config.toml
head_dim = 128
vocab_size = 32768
rope_base = 10000.0
bias = "none"
parallel_block = false
extras = ["capped logits"]
init_std_o = 0.0
beta2 = 0.95
weight_decay = 0.21
grad_clip = 0.5
final_lr_fraction = 0.1
seq_len = 512
train_tokens = 1066000000
steps = 8133
Each number is 128 + 32 x the weight over the matrix's rms, rounded and kept within 0 to 255. Layers, rows and columns count from 0. Numbers have three digits each.

# gate: layer 4 MLP gate, 1728x640, rms 0.0314, rows 747-801, columns 0-79
# up: layer 4 MLP up, 1728x640, rms 0.0322, rows 747-800, columns 0-79
# down: layer 4 MLP down (transposed), 1728x640, rms 0.0275, rows 747-800, columns 0-79
gate747:145114064104146151131063156048077115172147148060180083085167121138109047141111151086107133080126142102155135174136155059093137100125183150089127096087170106111145119083133138147205104138124097135116139117159148165085098120164157190132094101
up747:144099141140133157105118162125081126116176130078164153092173093122086089149131121165116124119166171150187137097170120146172123166135145112133148103170198119171184165186128134162133084160122081136113138163122142163149130065130070107143102158
down747:157157091109175121080114146119083142142153129104137108156083139117115119106156118068188092106121057164089145165112104101144137096110122171086156114136094158093140135074080136141086178152066146124124057126080127157169139147118114167130104097
gate748:134111088111121169163135133165139101120180142089097144054125126100130098125132111110154129156127117122105159116059110075123129140138140161169169135083141104096110128076135128166121138136179156109096125131108179137113121093129149154083127107
up748:137154149083149087148157206160124190110145162104169110136096097104127152149132159114080089150119140109123164145167119146105105115099099125152119166076159058139111108136123159141121122115130069115158112105146149081145149163164122126130136147
down748:118107120110109149146134111118141131070116114157132099124088182154079066134147137206185108138102110115148163128168125100163102117167119121081132136121104123074136096117155159136117094112188094126117140101120138090101132073133139127139089125
gate749:141097111049142152157167133079147089161144100178136076142083158135103138138154131127126110093119081076185153140089149154155133109116122119202140161142054120140124129114066170131119082133139113207100179165128165184120145112147156089069107092
up749:127105092166151144138142158121157095129128108194130121117133126135125146165088133122140124140110096161160114153126132142135080144082202174077144091082210145063078140145080217134071175173175159146103163123206130138100110149049110122127117118
down749:133184146126121101147150109134085157142117094122075142156103122070119155105150168116076164072160170088179153126139165138112172137139117120165185088156167110187134093121090131114108132134128100146121109102138076168091099101075129067166195177
gate750:100108089156084139056153109128141123128173122159143094142097106103091136115128147155128171176083119127147161192174137106099134103144150133104134124140140115096102141156078116138116082140166135149157123116192144143090180098084139114154138147
up750:153133158132114108199070132185130131144116116167146108149177143115082111123086119101110152109162113220154147112164143137085180113129080103096118128102175127097145153161134132158155152159102140157083168099097113108106137148114082155061131101
down750:119162159200122175103086130135136091138120158154165114105122143111119120170163118148124106198164131140104104100135173117124157108145112094174093127103134093140188127109084122147164122123111168171122089147121072155095104157079137131055126160
gate751:118094154094162129092101131058172122083116155104183110196169096118125131079139113129132181114072175121092142117055125107205203148080170128147036172124161101127124167169163116114098107186081157103092182091152111148139128189188090177137174110
up751:134092131131188136125133105222131143178136176109060150121131078133184102118105145157136118157143123081129154138108109154078141153119116111080109095091135130083146126148112104093116106157122091195162125155163184117066107098107138136139148099
down751:114120103133129153119142103171110127150117143101143067107075128055122135113105120106162135106085154080138124169181052120101117112176199054150181127139100139147080131108155109182127080147122084047089074117101107046085151074132095155141126114
gate752:116106059169090095131133118169063063184138146164113163136235153127104190130133091114125128147092121090177156097098120122115134160102111101129157174104112185172135148159129174091105110125152107087107104135127110127144100142091123128105111156
up752:064136111142146124148140122131188124053109137145104119108150120103214182126097163133151143057180072176106096181149143124117145159157123157168185102136070115100172165168125091121094134143069169137139169095118129165143126151075135085116153083
down752:079108075121127100134094115145123111125186173132173156101174144066094157116160127068125158144136064092123138071093130136139153131143134193078168131138157116138116117130094152107187087135164145139114136144180135211153178117097078130096107114
gate753:103122118093096112151112157096073150152065093178120098098146155112135101096089069155067103137156179154167139164099135048162138118069129130169181148127119169083131111106081105182203136174078139103079147121107158117110082142138168089153158131
up753:162098192065151105170108140114153085098083132119137164095170147158144118128209066062095126151104156125135136077140137141173139131100137144143115144096086101065177152096125159163103125108155175142181157098140179111145119215074116122138123150
down753:106060169092125091095137065176159132111129118122105208188112087150124106149142182122141124122117123095138135107055147115125096113226180064159149098132138121178150176163153123146072136114112064111177130129157138134085110131120126176084098091
gate754:117157129127183116164147130114134124146171113086144083143139081139099121118162090094128138132112150142101137147080161162136157098156150173151090192172123164109066122099143105131111100195119153148107095146093088144145160183111167168139150110
up754:164089166115107095117159144132095174125127117130140150142116113146094126091128119186158144128151136111171171125106135135095113140140114080121159161131106142114089141079098100204117118170093103169157131095118160147126122151124097115103137146
down754:200128193113151108117112177114158172109132165098117145119100107116085143127112122109125144208101099178096185114120090111136149166167109155142120129121122099111096154060133112123112096131165122091188098144135091113145139109153154108121146115
gate755:184122122100178133172141138067097185144138100137133186051066156151127138086124075180114141161128147160133144151116119109143149109122197183166068131089165155091087136136116178095115132126111146089096132146097089154179093112161154185128098123
up755:108171124177171106101131163087124131107202131138117143175102080101182093105195130116065127130165146116104164127112141173064147115144112080133120123135139090092120107208127163141133190131106096179136078071092175135095133099123161188125177175
down755:057107138146112090145174125199124138121112152112134111107149153102182095150176158148148112181108085123098102095094144115153096170140162072167130148158145088151132093116136168149070157147153097108091174065088110076145110098089159146126137135
gate756:188191155160154130140161115110134156086141133147201114107129082112114141089146141169136156088112139149119129103117082144154158199135097158091181111164135109159211086075183181128151148040119110131117074127109075089096078081170112168129122123
up756:128109163150092111134094175115144078188124106126152109136141099161145111157138138189126152106138089110076119161092152184164127103098165170113143133143123096064099167148100156119091127178156111191152124143150088132170148107191144200089112056
down756:139201108175128062107152103083123173110171184149110114158147145084150133136099118130132128084150120110117126140106108155114159136149088178101155140145133069206142099124086098153185130167093155139172104125136113199197112160146116077145115173
gate757:136136103121145168057116072131182175135130123137169157139080085108087154103134075174126099142146151146122122174149112144102154197176115129113150116099129100145115047141165174210175055168071108137130146113169131173095145140083141091092173059
up757:124133060115126147129208115135132087058128143151120144177152059129143086124153121127122174170114139068096102148128160135139157120132137100113190100107100150216065103128179107075127156139118105072118147164050197102120113155102185164190098089
down757:115150136071134105133115167121106099087077142147123171113145118157039182153138106166086140127121207119130122115194116164132107133109099103109114122141157151133079133136088148122123163044180127170116100163062164174109097196095074118110137189
gate758:103125124145151199086108146127154129177180136140138122135096106132199157106140177162071089131097120120077133073182103096150080125163092109124187182138103152133165113108114128140140138126095115164131151098099153125112132041093174158131133070
up758:144121110108126096151137100162141089100087150105147140131143127136080111151110139128146097093128135158078134114161125114131106177182152128161126153113149144137106134119156158109120168111124147062113136165231110166072191127104082111094163107
down758:160060156156134112106209091084099102119082098123096090123129112172144109156088128091132117124185118114122112104104226127185113114128168115197180112155131116083155101179125076170144102111138123127119094146111134115150107167085135164142100109
gate759:116078096114046116111109101122147138103111133180119119126161119176172092180106135147116162150107130155111112122157093115109214162158083116136089139099147165111136129155086177176176134163146136131177104165115088073175071151099112179107104167
up759:101191090105135119168140086128147093114113105149104100119143167112110153158092096120102101166106136155081124116134092128152103116131110144197138085086154149144084132159139103082111110120132161121174146166165158156087158093134105112085143146
down759:161179110133148131150122111121130140174148071169110139139145172147179144144108164144143076102092095127123138143124127171125138126090078144112128113114175128139120076155165085092052118117131139138120091157126066142124083149182140097116146124
gate760:154149139140123150151119137093132136126124168162107126141167156106111111142096180118075159106120107084090123096199062118123121071136169069092140117147148129108115098156100156110107086095119112166146132098132140116069120101109104169145106177
up760:153107143106156138245150154158156132111125052125129130171107084132159123113115233123091120167093124097125112099159143100114139139193113134111173155136109119077154152184162159097060083108095134139197154101116073105133108122139171146142108102
down760:127098107157110116107092155168124115070191117110143154157157070182148078125136168130179098105168168093136103142124074121137065168175137097126115203109135158111105123180133152116110115108094069117169177164089137146111133119160066171172133135
gate761:103090046120093150118087170082138146141153164105153141113074106156176061141133177129119100081129137167090182116165070134100126136132142116120141085147126130123097111166103080170089104101148085121113152124116139108137124139149131191124119161
up761:095071091099138119143174141100105070134091140167135126142182157103127110141139106104163157079130091122119115107131113141126201087101138121106125112139112102133086142133119096162117188132146112147098145126134132145138144105132112116117115084
down761:098168168118154165071134167130168149143150150087129158128140196124116147180107139117144097118158113167170076183123103144134169129173072098117094145142146148129125143151108147138170113158158151128171143135134166085154151113103118107109075217
gate762:132109157128145141142179123156113085155117144107090161135140122147155113122102166134184111136161117087171129173097147135176101168090111146154093079072134107083139142090142121081137169138117166105148076142124153154147121125105151125131046126
up762:088068135115120084138153097058111111092121095096129138122114153154119149123113144099109157180175149108131113077125141100101116141207104143125120148167126079139118091126126085175159143074095155101186083118126175114124084144082138132159106129
down762:066088168089149085176103089124105138166136103159180085157169109084095118065065099148086075110166146168141131095165132144130106165105093153127146144143134105117081118106130118092125156095145179122095095138090136122169124199124182163106126106
gate763:112077148063093116169124141154134123190123138167118089129114158178083159132115190147194149093143156098102119159111092128074108103114116134157184109166152093121099152097157130134069165119148171102074135113122092108170138114129119081159182065
up763:102114106138142122089112131137139169137112162147140098160112124106120094175096155127136127154125178147132121143163093137114164139098164109106161107122113160142127114118090143111127179113113175109104130092093126100152132104169127146132155185
down763:122067119143118111120114130110167168138117172083136148125118062069143156134164108146118136114105062090102105158086084118129117078106074150157155130134136132140052150100169089149155109125140140112142128088159138192110119080136150136136078138
gate764:132090071152136093132142185151116141099100094136148106130159135156105077160170139125092167101169111106113141101079093121064146112077156118111107149123143169178078111087124138137144106145115163169186148100157177113156127074117084162087099136
up764:153086106119165106143122078063128109170065163137137140165121135143145109145102157104188174109132112202098103126134171100180136114170109131092078127098148128098123093135153154184133160184130115158169152092117147081120138133128112149176072090
down764:162121201170117117122132132158099153080164105132065123171175051076122138164102111161034114091127152156119150139162090172119145162097163173132173103088105085117125174118088126167175167112078120172143110103168096081113146109153115144112122148
gate765:140116108142077090107113104128118096066118094144145119200136088194163098111205094130107108198152174108134129136155093144083136132158129093121156140131168166089141183137156115169078101186152110089215109129140086138185102128099125191151150117
up765:149087138069144107097131119111104179153133105078109134080136141140120106130085187154130098117073142129146166086160148129135069097179100118069145116126176107126142084114077086185124091180106147160127172075139104135117141137109137059121153133
down765:157098101096076150151077143139103156119116139179103134150134154100175134082115053088133140154181147100122059066101107103094125123182150144183091104123104156078136117116135115122140118111104155076157138114094113123134121121081118119126164092
gate766:146096150136053072154082165092125216160134096088197104115031169151147104137078142173132120138120154132081146129103127122078126133107157083191096132168150136109074088153118154180154114098068168115052134110121174153159131108062091103090144126
up766:105108215156160123124142075090155123115145135094101113192129135076111166147156063108119092105130118140128123103066080115090142150120136120096088157132070072145110124129144081117080106094081133128162143160172118151133130176161120116138131182
down766:124145125091103143151164118100107087097084125132164107138160075084065169125093131171098113094115141202187098119115155111169129125099154133141113113156113184133149188122139141133110164162169208158100146120169121113084136102106155148096196167
gate767:155162164127118082148059131139171091139150115058138111125120203142098118174149070127093126102146081128154124114144120141125158125132131125154148131149144106157142093119089155204129114141197062120134183147115069204135135161112145140134149191
up767:116147124104156075118146106117094081080154096120148173116101168108083101106065151132104125154090130169122167126126190126140092117181140153224142132068117077161098069108124149131155142176150108117135097082152092159118095176111143169101132099
down767:104167096177113155125108116097134144088131171083167146160089121131111161130140107075110108148109086179107111121172133140088091123151188157157152155156085156117151062069065137166168168127088136126191130081134087105166145122130109067168148152
gate768:144166106166139103092146140138124164148125116079095079098135105136072110173160169180163147138087086142183120184141148173136175104137163114162151112179121124134091112094118161182111089176120094173093152138136101151132148156159103111132160097
up768:144099126177068097077092114108085155130158132078075115130069144131163115089122207123185119149102135173104100148092151136102094150119148138152118180131079166160076148099158093122132178107126131129150173109120100136120118104087081089108179113
down768:126131125117086155108169167089162097109168147112099138087084123167131117154129156123097148124144088118135144128134148153118168090139135151091127170110150144129097133095070118153154125192130176177142218137169115180094139106105169142179116133
gate769:122184092091125185089118166138186122110134127070143122089126109198095146151137187216152101143128146128106101118116154105116107098110129140125130108143162107137151102124100115179099137104099114147121110081143139174143119124182122156164138097
up769:112076097102143136133149143074125141121139091150075126166114105171088160126155168149087116126139182134166137142099078115123149115151116077149085132121099072130172121103163077118160150153108075153132104128147109126058144122103133139163091195
down769:116169176077080136121153155134155155155107114136162091102109175089127085114115140107136120090151136117097101143191109130130162148067122059115126117120155131060083129147162141151117122157103232162106139195090165145101133128160127146123126105
gate770:164103111153121171087061175184138118096052135092152128161111114072145068071109094093139161134068176162176118164102178138138088128125154178112120106136099080183179158093178151107117071126159127154144090095136145190074053086173089148144167178
up770:094122099119105117114083139146183178174148154113103076167105138133153047123067164122095105120120190089103124116158122045074124187094138153145065113096144096108092134151080119051093064180128159089145154142147067125137181106198107154198115116
down770:137172119115092144063069180128118105082115133162128113069152184220121126067116097151115133162170121144115155174183109112097088112073160180170132152191124151127126060093162147156112118119089133056111166113102102111084118140143156141158094138
gate771:187119070124122148120199111122144085151058094097057112099101161111151140076142173158140094167131137132150142116186156093177108177157185141108118146142154115184126160119122127152135153127133152161054084166093111107157109093122139144129114128
up771:111155146112112157104113124098136092101137164098079158147139126167158076132116140130082123167135058101147156073066103132161137127149104086158154162115110137135103118140163170104159157115052107144177131153157120172098082118142067136118122104
down771:145119130100114117115147151110108138123101096123113105133131113048121123110047145138095137093155113119091117174198119042173173159111087150099145089121082168145099090129166124144137151142131094162119157202111135178145123145117143140148119110
gate772:199148108138108161114097072176130158153119094149143105175134106140225121105106088142074133125100112145188128130176203164128147113147115161101174115130084110126099111134117169123140151164132131092182146086170073192068125090190144144170183141
up772:170080133097107191163104060119132157118142164062114119133146136155151083153157147161113166085081101151180099151127187138100129121149142159162187122126181077132163062106139103037192132143132163131189094052142061129117163089158113131087177134
down772:179131122154186115108114117117105121087140175105127134134126142172055088088127142160128125071149072119149146116108147143162125085150123162108095152137093142107147070087167119105164156181150182147078098121121134167119156129212185163133127085
gate773:134138117151162132129150111133073168085162113126167174150118208088126086151165123129091111161179126117151076184173193119175120181107171128116152178078119159098143100098174131122143099143102104124093146187160129140108137126105077125156060110
up773:137120181083125081151127140139131170131092091122135099147095179102173157174108131176100175162118079175181133119069109114159111102159126170098127117185059070070134118106064104147169105163157187151067128064107175138085143179122191130118166164
down773:123139099182124089147150118141114154134149079182091095111115177156154201128134167056082146101139095090141102192081169098119126147082151058117119074134171114183124096129092188145133097112143139200159085116026155081134162149154110156113122052
gate774:172109148111133090162136160148134120074139140120105094083122116125175137148147083161130079138160160136156117127113127098098133098120142143101148134152154089162092114173134165136067128171096058065174142091097114122153060128075129080092101102
up774:111181122109152102107092226071118121093147181144088194132130149149164149163173163110098135118132136146104141110145147161148109130087137131136151095080138110095122112158125105137163116116067136106096130115102095152173068115146119097125056149
down774:158095090200109180103168094138147155176101103164192134202137109149110125100096102149166135122093144158194164105125141131112126135190108096165135135092076163144109201128089150144125113082159119110162111141171138140104162165107143138139165094
gate775:097169099129144153128082173144213130139107093134106028109121111161147099120149143116075172131128122202128154076191073095103108102143099139127195203175121028107090127176090134118080153152161116096193130099124039157076102109160103137141147173
up775:079137156136134154135169115138133108162112173091074109190105098102102135165103134107123156162173150149103124070158111133102056125106117169116134165164134112115132116089098144104104147128126083139127123124154125148133117122096154157125161150
down775:144125203158136119107110157124079181118129158058085173203098083167099112176087154147078074082127141165118071126198115181152135159166144147175128115102099147141058133080124075088195179137137159136213117149120083155159142101127166125122127139
gate776:133213094147200189130102101095193072125152106084063140150116098137095078118062094165128121143126104107160142133099126118183130135109091117110166145127110164169111078137125113156148120083092117056093107131205113107142082136094083118117107134
up776:103149146143089150112166154095167097120141072120102124144108118152135135138063133125097146163113129116181149106177125098169144096134127134123127219138149145160096083127110157180067117135110079112131155124149145115136042138082165101087136120
down776:112128128143137152100098146187168091130107113130139113144181034186167117093098131119133146085109142151120134153132089156132150139086141152101140149126131121080130103111121180136082138119133122106126139141149078103131132059185104123123113113
gate777:142080126121141131090124159173126074079106120130096100110112083091135091126104103064119137094086127125091159094168125084177094136105155136228216124146112098119147161062121142121120055138150112128152131133113119097091060097144145112145149179
up777:130099108087140106107088106172116167050085087142123152101142098152120099092161159078066095094171114125112139163173142093100174074174163118139169115172166145142079143113101092138094099142135166112142186149089132106102124157134117127112134201
down777:139103065137047101148119069093130125042131168118120095125129112188064147153089147121126126115090121098128087116187100116088117141094120095086116114148154146072110145177213119164135119120125183116139159151093126158133128090110131133175155138
gate778:129087120118172137183126103163126141234098153117097101120144145109136072103146112063165106101152120152165057148155140081099116116180089155118134124118131109100124135175153144136094092124125150108141138063134111131102121115102125107159128104
up778:112130129129164144170125117120123148174152136111152164128162085101140143123166129152096183103166107132125037135132154116110175166148118084135158121131108086103120082094105184169176156150167169097147138164086140117161116128148125183106131203
down778:148164177104125104119101099125131140122161184143156188087192146092083130099112072171103164087147123093109124147131129170123115140135121081099130100142091031126145134142108081175115091133140105122125156124145141105105153052112112138151103111
gate779:137096096146112102091146163109077178133121068158142098104178149151090112128144116159103130124131193118068204179138057172156117136128192102109114177141172077166117105105188157152155112115161076120216087121163122118112142092146063142119166113
up779:190102102111098086117072098151134156186096074110176109187134153149105125131121105065166150083151101101172138151090116108130111151098145127135160199111076133103113093122143174105120117101177078125105100113119102176148122088167075162140098114
down779:132133072112110134138114114109131128131141128157081108147126078158178116150104127150123140111153133077118128179117102126133167084084139176128189047096131142142110167111130136080175178140121116133061131123074163145067089161105129096116104148
gate780:117158124087105099100108148124128112137102186081134061159094124124121106144085122126133154103149114086079091075155142171106149107131137094117128122142145134127123091172138118161152155107146111192130145116100106136182133072167117103115133128
up780:157185162141113056126021123054114123051105115139162139094110189176107110116192141057090133090087182097141179096133121146178102103124144079150148122198084115131102091163083127131146145132124166155123169104156146140103146133132145088129120144
down780:091132132079130154129129083102165154147119146168119161093084101111113212113120127141161098159075149103140132164172131122090126100117097178192097145142096151079112123114119111131077128108176109127092142151138183077153165121146135118152099098
gate781:162125074198113091163131110176136087153136100211161090177102129094138083113120137108144146028095166098136166101140144131138134123124192098109144153123125144119116069161160118170179099167136077138091101085142110074149098130142053156094174164
up781:151073101160129072123121075193157121157119054159096097108116103181089178106170142113114103095087138087106130093104086089129122055208126144117147121126173109175119117115190160120160135107155069123102103107171097129115115136181095100108156176
down781:097067113141116132070212089139094158103143161075110124121161117193123147112129147135123095084130135090182122129162163085136118129153126096119159155127115133155124071138162134183131115147077122158153098150178148113118143091154095127130171121
gate782:182106100135107158121097136126181121160134187144154133110158089122127056155128143126098155115072168059139172115110175162088206146102164119156126099146129165101120106160080102102094053115086100107114167146129157152145184086161135113131098091
up782:149172155098125124097089101197125126108155117103071139107157057142113096131071140138144142134141159056102099083205093141176115146117093155106153162100152136093159208164126136110128140163159151154111069091165094157143116130107074169148159130
down782:162134086152097107087142125149142054089148152097111087104152071054175160177123099151111123132154130156167139113152090178139115138187169104127124141193146170167131097203073065150097136139186170077092157141173127159100169108105115110053130109
gate783:131065123119091177113164170115160112152122184149140108151150131129126116100095093119103125092184070122115095123183138146118077143167134182093148134138139183119092157094083111165128167107096119161139170094132124139137166154073160104159092123
up783:080097120098142146111147098134110153134134114204129174130138156120132082100186102164153164140150132116094112137114080176144104137122123111151148111144116151121173145175131130111116089112100121142112103168104117135133145103087150123188140143
down783:150166151100112171137119099098118034098115128080132122192139123111126128134131150115143109164150162170128121080101195136090094093132090134150121138077172165072135149098086160104081141193172182127130175107106138136178122112162078157109104126
gate784:095067128110085159126144180116142121157126100077147112108165070151157140151133142119091091113137137161128131145105140150098131127140171117113133151120085079135092086168105129093135118088126048158109133101210098129104124090165126162105222113
up784:096107149132106107091111158172158112104203147167112086066171146107145184092109141175115170189104100086101141181117127131166142097137101085099119142165137074114125195227119114078120147091129132138120149116114143086119117110147186142150129074
down784:165126109134125179108136120071104112128122168118156145144115145075146151109114113102147164088137122116150144020173080168130123131104110112127104065079110096146068154137153185163075075145087075074140109058152100111137098139105158092093197106
gate785:089157132113203126086108121121145144107063112143189126133168134119166080081110141128135165103100104128137071124151190116094132076103219119138108172079113130212143090164211151092133181167036099066105131111082137119130103085160073115138022111
up785:080151163135178087135134127138124102119121115142090102115149089108133131163124152104133066156169087106163113085113160123107155102113101075082130181146131167230182161135165198158134167151130114113146104079073168100110102087158115113134092155
down785:109113110086127089104165138095165143086188150086151181142132105102154150091123072119093126075128103146119075142129152208159113139112096155098101117148131140056103137136089083136142103131151123172163120110166107102116171172133120093118150131
gate786:163200148136129141154082117096170135135117174166103135169148091131123068066135076089173155151130206099103147130193129137155104167218133118143149094154137109131112144129135161133174069175114051153108152143143098141167109132125132131138139095
up786:096101105139109118107156134155162127100097071054123149108193051137125125126112121114083121174135136129160118161139136125047158171108202125160123104194076118162138112137140099194117072080138089102168157136152109101117111130113086138140119134
down786:110094134129164136121100117107065133114142128115184145084128119149120182133142085150123072202116097082147079164113064123111098138128081138194131098126089139127157170180139142111097163130131105191170159136095199138137100156186179115075081164
gate787:062162098134121131139086118125100113078135157160142184105041118144094147060132052097158056176089112112115132187195128141087121094172139103101053167155145162116123115123130154171116139152089112096188133102141034159105123103139136070101181107
up787:137170103066139123067119205114137162052121157145149183097117147163115120181145148133145115138092112118166121105179156186163141154133115122110051151083139178170151154130155213126088112129097139136132060100097165088151142103099157116105097093
down787:095083170118111134166164150127131066165148143147173101061086137130140150170131100154138126125119132157137136171124185104172139100067077139126132131093146125133114152161070128127176165156150136038143162109147123116151132186161097139154170113
gate788:137142148125159141156194138123135112114146152162106139147112149104160082152142099132145129102149134199104144150122094050087127154123157121134144127089088110113099145105153163189126151109146105122132164108159173127141144082101134129117062082
up788:153170113184106099183074130139160155157158068115189174136097094132170145160155138121140146171173175166188101110121116161154101112145134144163119069128097133150168066022094095175123140161064143130135085075088090114079138168119124080167110178
down788:109117117087136087162131163145101128165209136133192140083079122132153101114209075158104089104117157184141126147115114116168124121143187151126073105113106088101146189120079085134139132143116124111119168150134083209076166087147139074102152128
gate789:087093099154151142117146105143177095151105113129100139159165149192138091142157118131118087115087183103113189133136148143107161134114156146103072112168129108124172095117105149152127071125114181127139137114121145081176135146129115122130107121
up789:145117136121095123185101173096160167115134089170096110157135123105124100143093124169124161134155080125196177127061127119172053057138134116147175071127129110152114150138162109144136126128100113075134123126153147149109091135138175138131083100
down789:156134106113107114115093113145110132113122131099146145134092115000082109119132124145091147137107127113093169133093134106125127135101148135092105145105159104150087165141126140123128148107119124089085113150092130155137193112185132098086134131
gate790:178208107053141150101095114120151141099092126064080163104186172130130151100092147118164142110111133059086120167200130136150175110111116093165151122125168108084124133157149177115140117137166110143077163116148119124120130120094138109120159061
up790:153144037091118061131111077115129145071176152126123102105163153155149143154149129086191147168140176087127172124120092130114131077129105159160096166136180118108107177165143136073036125127220136123157145125138110101160158165136128110143137044
down790:159117125136186169106127098056140137162106121160130080134150109222096109121093103137101183140075112150141115136092146145119132061083162144166083161132182150063151166126112133152105104108102139099183118116090126181077137120089115163088127085
gate791:132160136144108138107088082131162120133158091133147133117128197142149174167138153101068121181121145095117152146163096163097091170194207137099168117171088143165171167159142166111183140108131112086069167095178106130197179081139107116138063121
up791:124112100170088134100134154113165190156091122167133143137142178157150078155136175122123137150119079112153170134194149075110171094102174173113188112190147096171101103132167121137130125113102132173146162095137102082063165227085144200093134192
down791:140151169134154113107084133138086160132141131121088166169104216121124163200105083099130175151127180158099110167128076145162137090127121177157121080078110170148150115126136071083200069168146135104144172146153162187085169109051079176116116128
gate792:108137092154157143111143146122112136093114138178097118147163123096102121080150116123094161103099108123111112130114096144075151139131069104143092114143160144154143067098154134176173133096123124079074105061091149071061102110079116086101133111
up792:184125088163177149096140134110081076200097099130117094124099095131139139183098130125117120114119142185124126073110141082154168149160144080081157122127072146111196143090136109191088158130104136099133112147065135115123120111180125201112106114
down792:118146095143178134130057120070146162128144125133143143164105129086164124138129117091136115152151107183131167055137136111133138123138180117135100104119100110131198167190117143136153128135092142189104120150168148155138183180142107154152149131
gate793:139122168146132117100155204098152129107158099122077162145134091128111074145136158158167152092101133084152081178156147150123112121179146089089167098153096103118127106185129147150115078154177108154153150107145085171122122121113190128108196111
up793:123100136103124132134144115163118138143107194184109145097120159132153140093066082113093113151155124110073154103113163104069154127125121178184073126131093105111140068136155108143111170119141126103145154154120159110085073118157100104154094112
down793:123119152107137143145143142146075134130166145132163126146136152036110188113126152211160116156105147149099143136087144107095142166120147158106096128171079134138115137124135100132139131117133106086108130163159120131101118095084152110095151159
gate794:157091136122090046094085112082144123118120118135113088122093104106171135096118104074197121104071177129158114147105094119145088185100140127131121120114118123098090101087069094092159150167153119105104162183082159128135107185139105131138104127
up794:131110072145148167127171140151133134117097098128194117168139086061058119166071123114069174115196081097105153178124130140061133175080172082118173150115151153133136208158160124185138167063071126150120111102165126143089159128183163182138061109
down794:181104110144134087127113146085155145083091107142109116114130090129127103094138138173178145135146066177084155127180143182172116111110057182151111136118132164142116046126107119177199144120117168149108082134143113130095207107126120192102092158
gate795:127198111062112084199122152147124135169172120098092141093138103196113104090137123122126134181147152141103114160183171126107177101134138142127123121169098142120119138185121177097137133146155060151117110099118120136167121110152120130120145113
up795:083155068095096180116128108160082106123156113171144082104150062130132146148100043085107177135118167134114118176175186146169113129110094132117125136098142201107150110080079146095155163096153085134097125130126121127157145048130111146086109151
down795:133092115129165109164144119160141092192155124140127098151101141220134064142137135112113122123177114103142152142110072113136136098123122125169125117145149164157070151096163139120115159105125122145164082107078198142139110175122142112124123165
gate796:179159165134075156098132071098131086116127080078148123110142169103100169121151118071128114123160194106149126118117148098137115146074128052185104116145059194118102086112143127170081167137070079127116114099128131160125151128132130096119139114
up796:136107112113118176119102105142177128154157092130127135136069098189129108075095116111135139155200156154109145123144164223140115137161155141203106086051082171126221147180149105105094136199130118109082166063126120112172163075145162146136199102
down796:076099065178118168136154096167137107058077149166081083128107057095098155134095128146089124097121129133076132123093149104087130100072117168139131141177071090150124109123168147124153143165120064100135207086134194119164119094127077108144099124
gate797:168134138153152085132118112095153080107188117179106157155133114164232171121147138095133057167106063122143111164110110124113143102140149152087142154129078108140149112137091112121085189127065058152143127111171134148143094107106142074132114193
up797:123092096111100115124147122112141162058112091122133115160088132149153139090105135130077127136072092138152182108127184142155148107173132107135096090130120093077126133072164098163136159176154126102113183139116153151066120148111103106125132124
down797:150194134060078098149113104100086076163162126185086157154119147161155102169171178130124112152140126144107138149117117143131145094135105130170148127069139151136134140113130090119122063164141169068165102162127155132139179079130126170162052156
gate798:168141115094129172111157172128130097126128155085110130145166146150179138170109143163103125163120117078109151076112101152201072136153175156111127162137083087186190085112144120107169115116142123067097122145133091119131123099111085100155119116
up798:106134153095081133107094101116106172160147109164208133117098099110150148066117101121106140126127147173139122095116127118112116139112110150145173109125136121106169114161111112160049120059106144115120141097092154183106133098111171057116136150
down798:142158130109125115102071131168123130115087162107074189169112163117159098112097182097099162082082078183157145146164159090153104120130134178059062161133136142137097084104177139117077161052139102109197109124163137132155133193107059136159102071
gate799:106139153100130085157124169141074150130126072099160143116088113123113156133194157134105054189109178154139139170144103098067103124203112166123065115152143104097109094167161153190137068171143120198130113048085160172104166155118170111115166093
up799:091102100164190117107119115122143150105096099097178093113118111117190114138163159125163139148207160121096143167083175045110119105137105101195133168112110127104147085157135155099119154111118136125157138140144088095098114126113125091112109135
down799:132099113129080092167112138103080110141121086123161200101105119145136150155106134133155135159152171124124144097141191162131137088146111175138143121115107139096133198145157095079086135142143107139150153140137160129118158177095113183153120134
gate800:092089078133124119110109128098138169099160168134109102120193160130105131130174095108103090119111054126127133113147130112129050095167089108095151178061162138105108131153144133091186136134155178185145149086092105082186143126145080158151128125
up800:104115168154143119161139142104137104180089080179083060147130114138106166148085158146136094130174153141078150131130063154098110122126085202134158101147168147116101070156109154129111072147100120085123192067132083122097108149147162169101139122
down800:141109094138143090106085103133122144066194122177159174129078119159112109125163107104171105137113032074109181143128167084134124092160135143087187089166108140122145090123158121088181117158140146150149139143141121122189120089069088120156159112
gate801:146111169115137125140132104123118132148110090132136103103106100121121170153190166194137131150143097153066145142152130157123141133151148091152125200136149139175180136115125158122085157142164080143126102092192108191093135127119119079180125104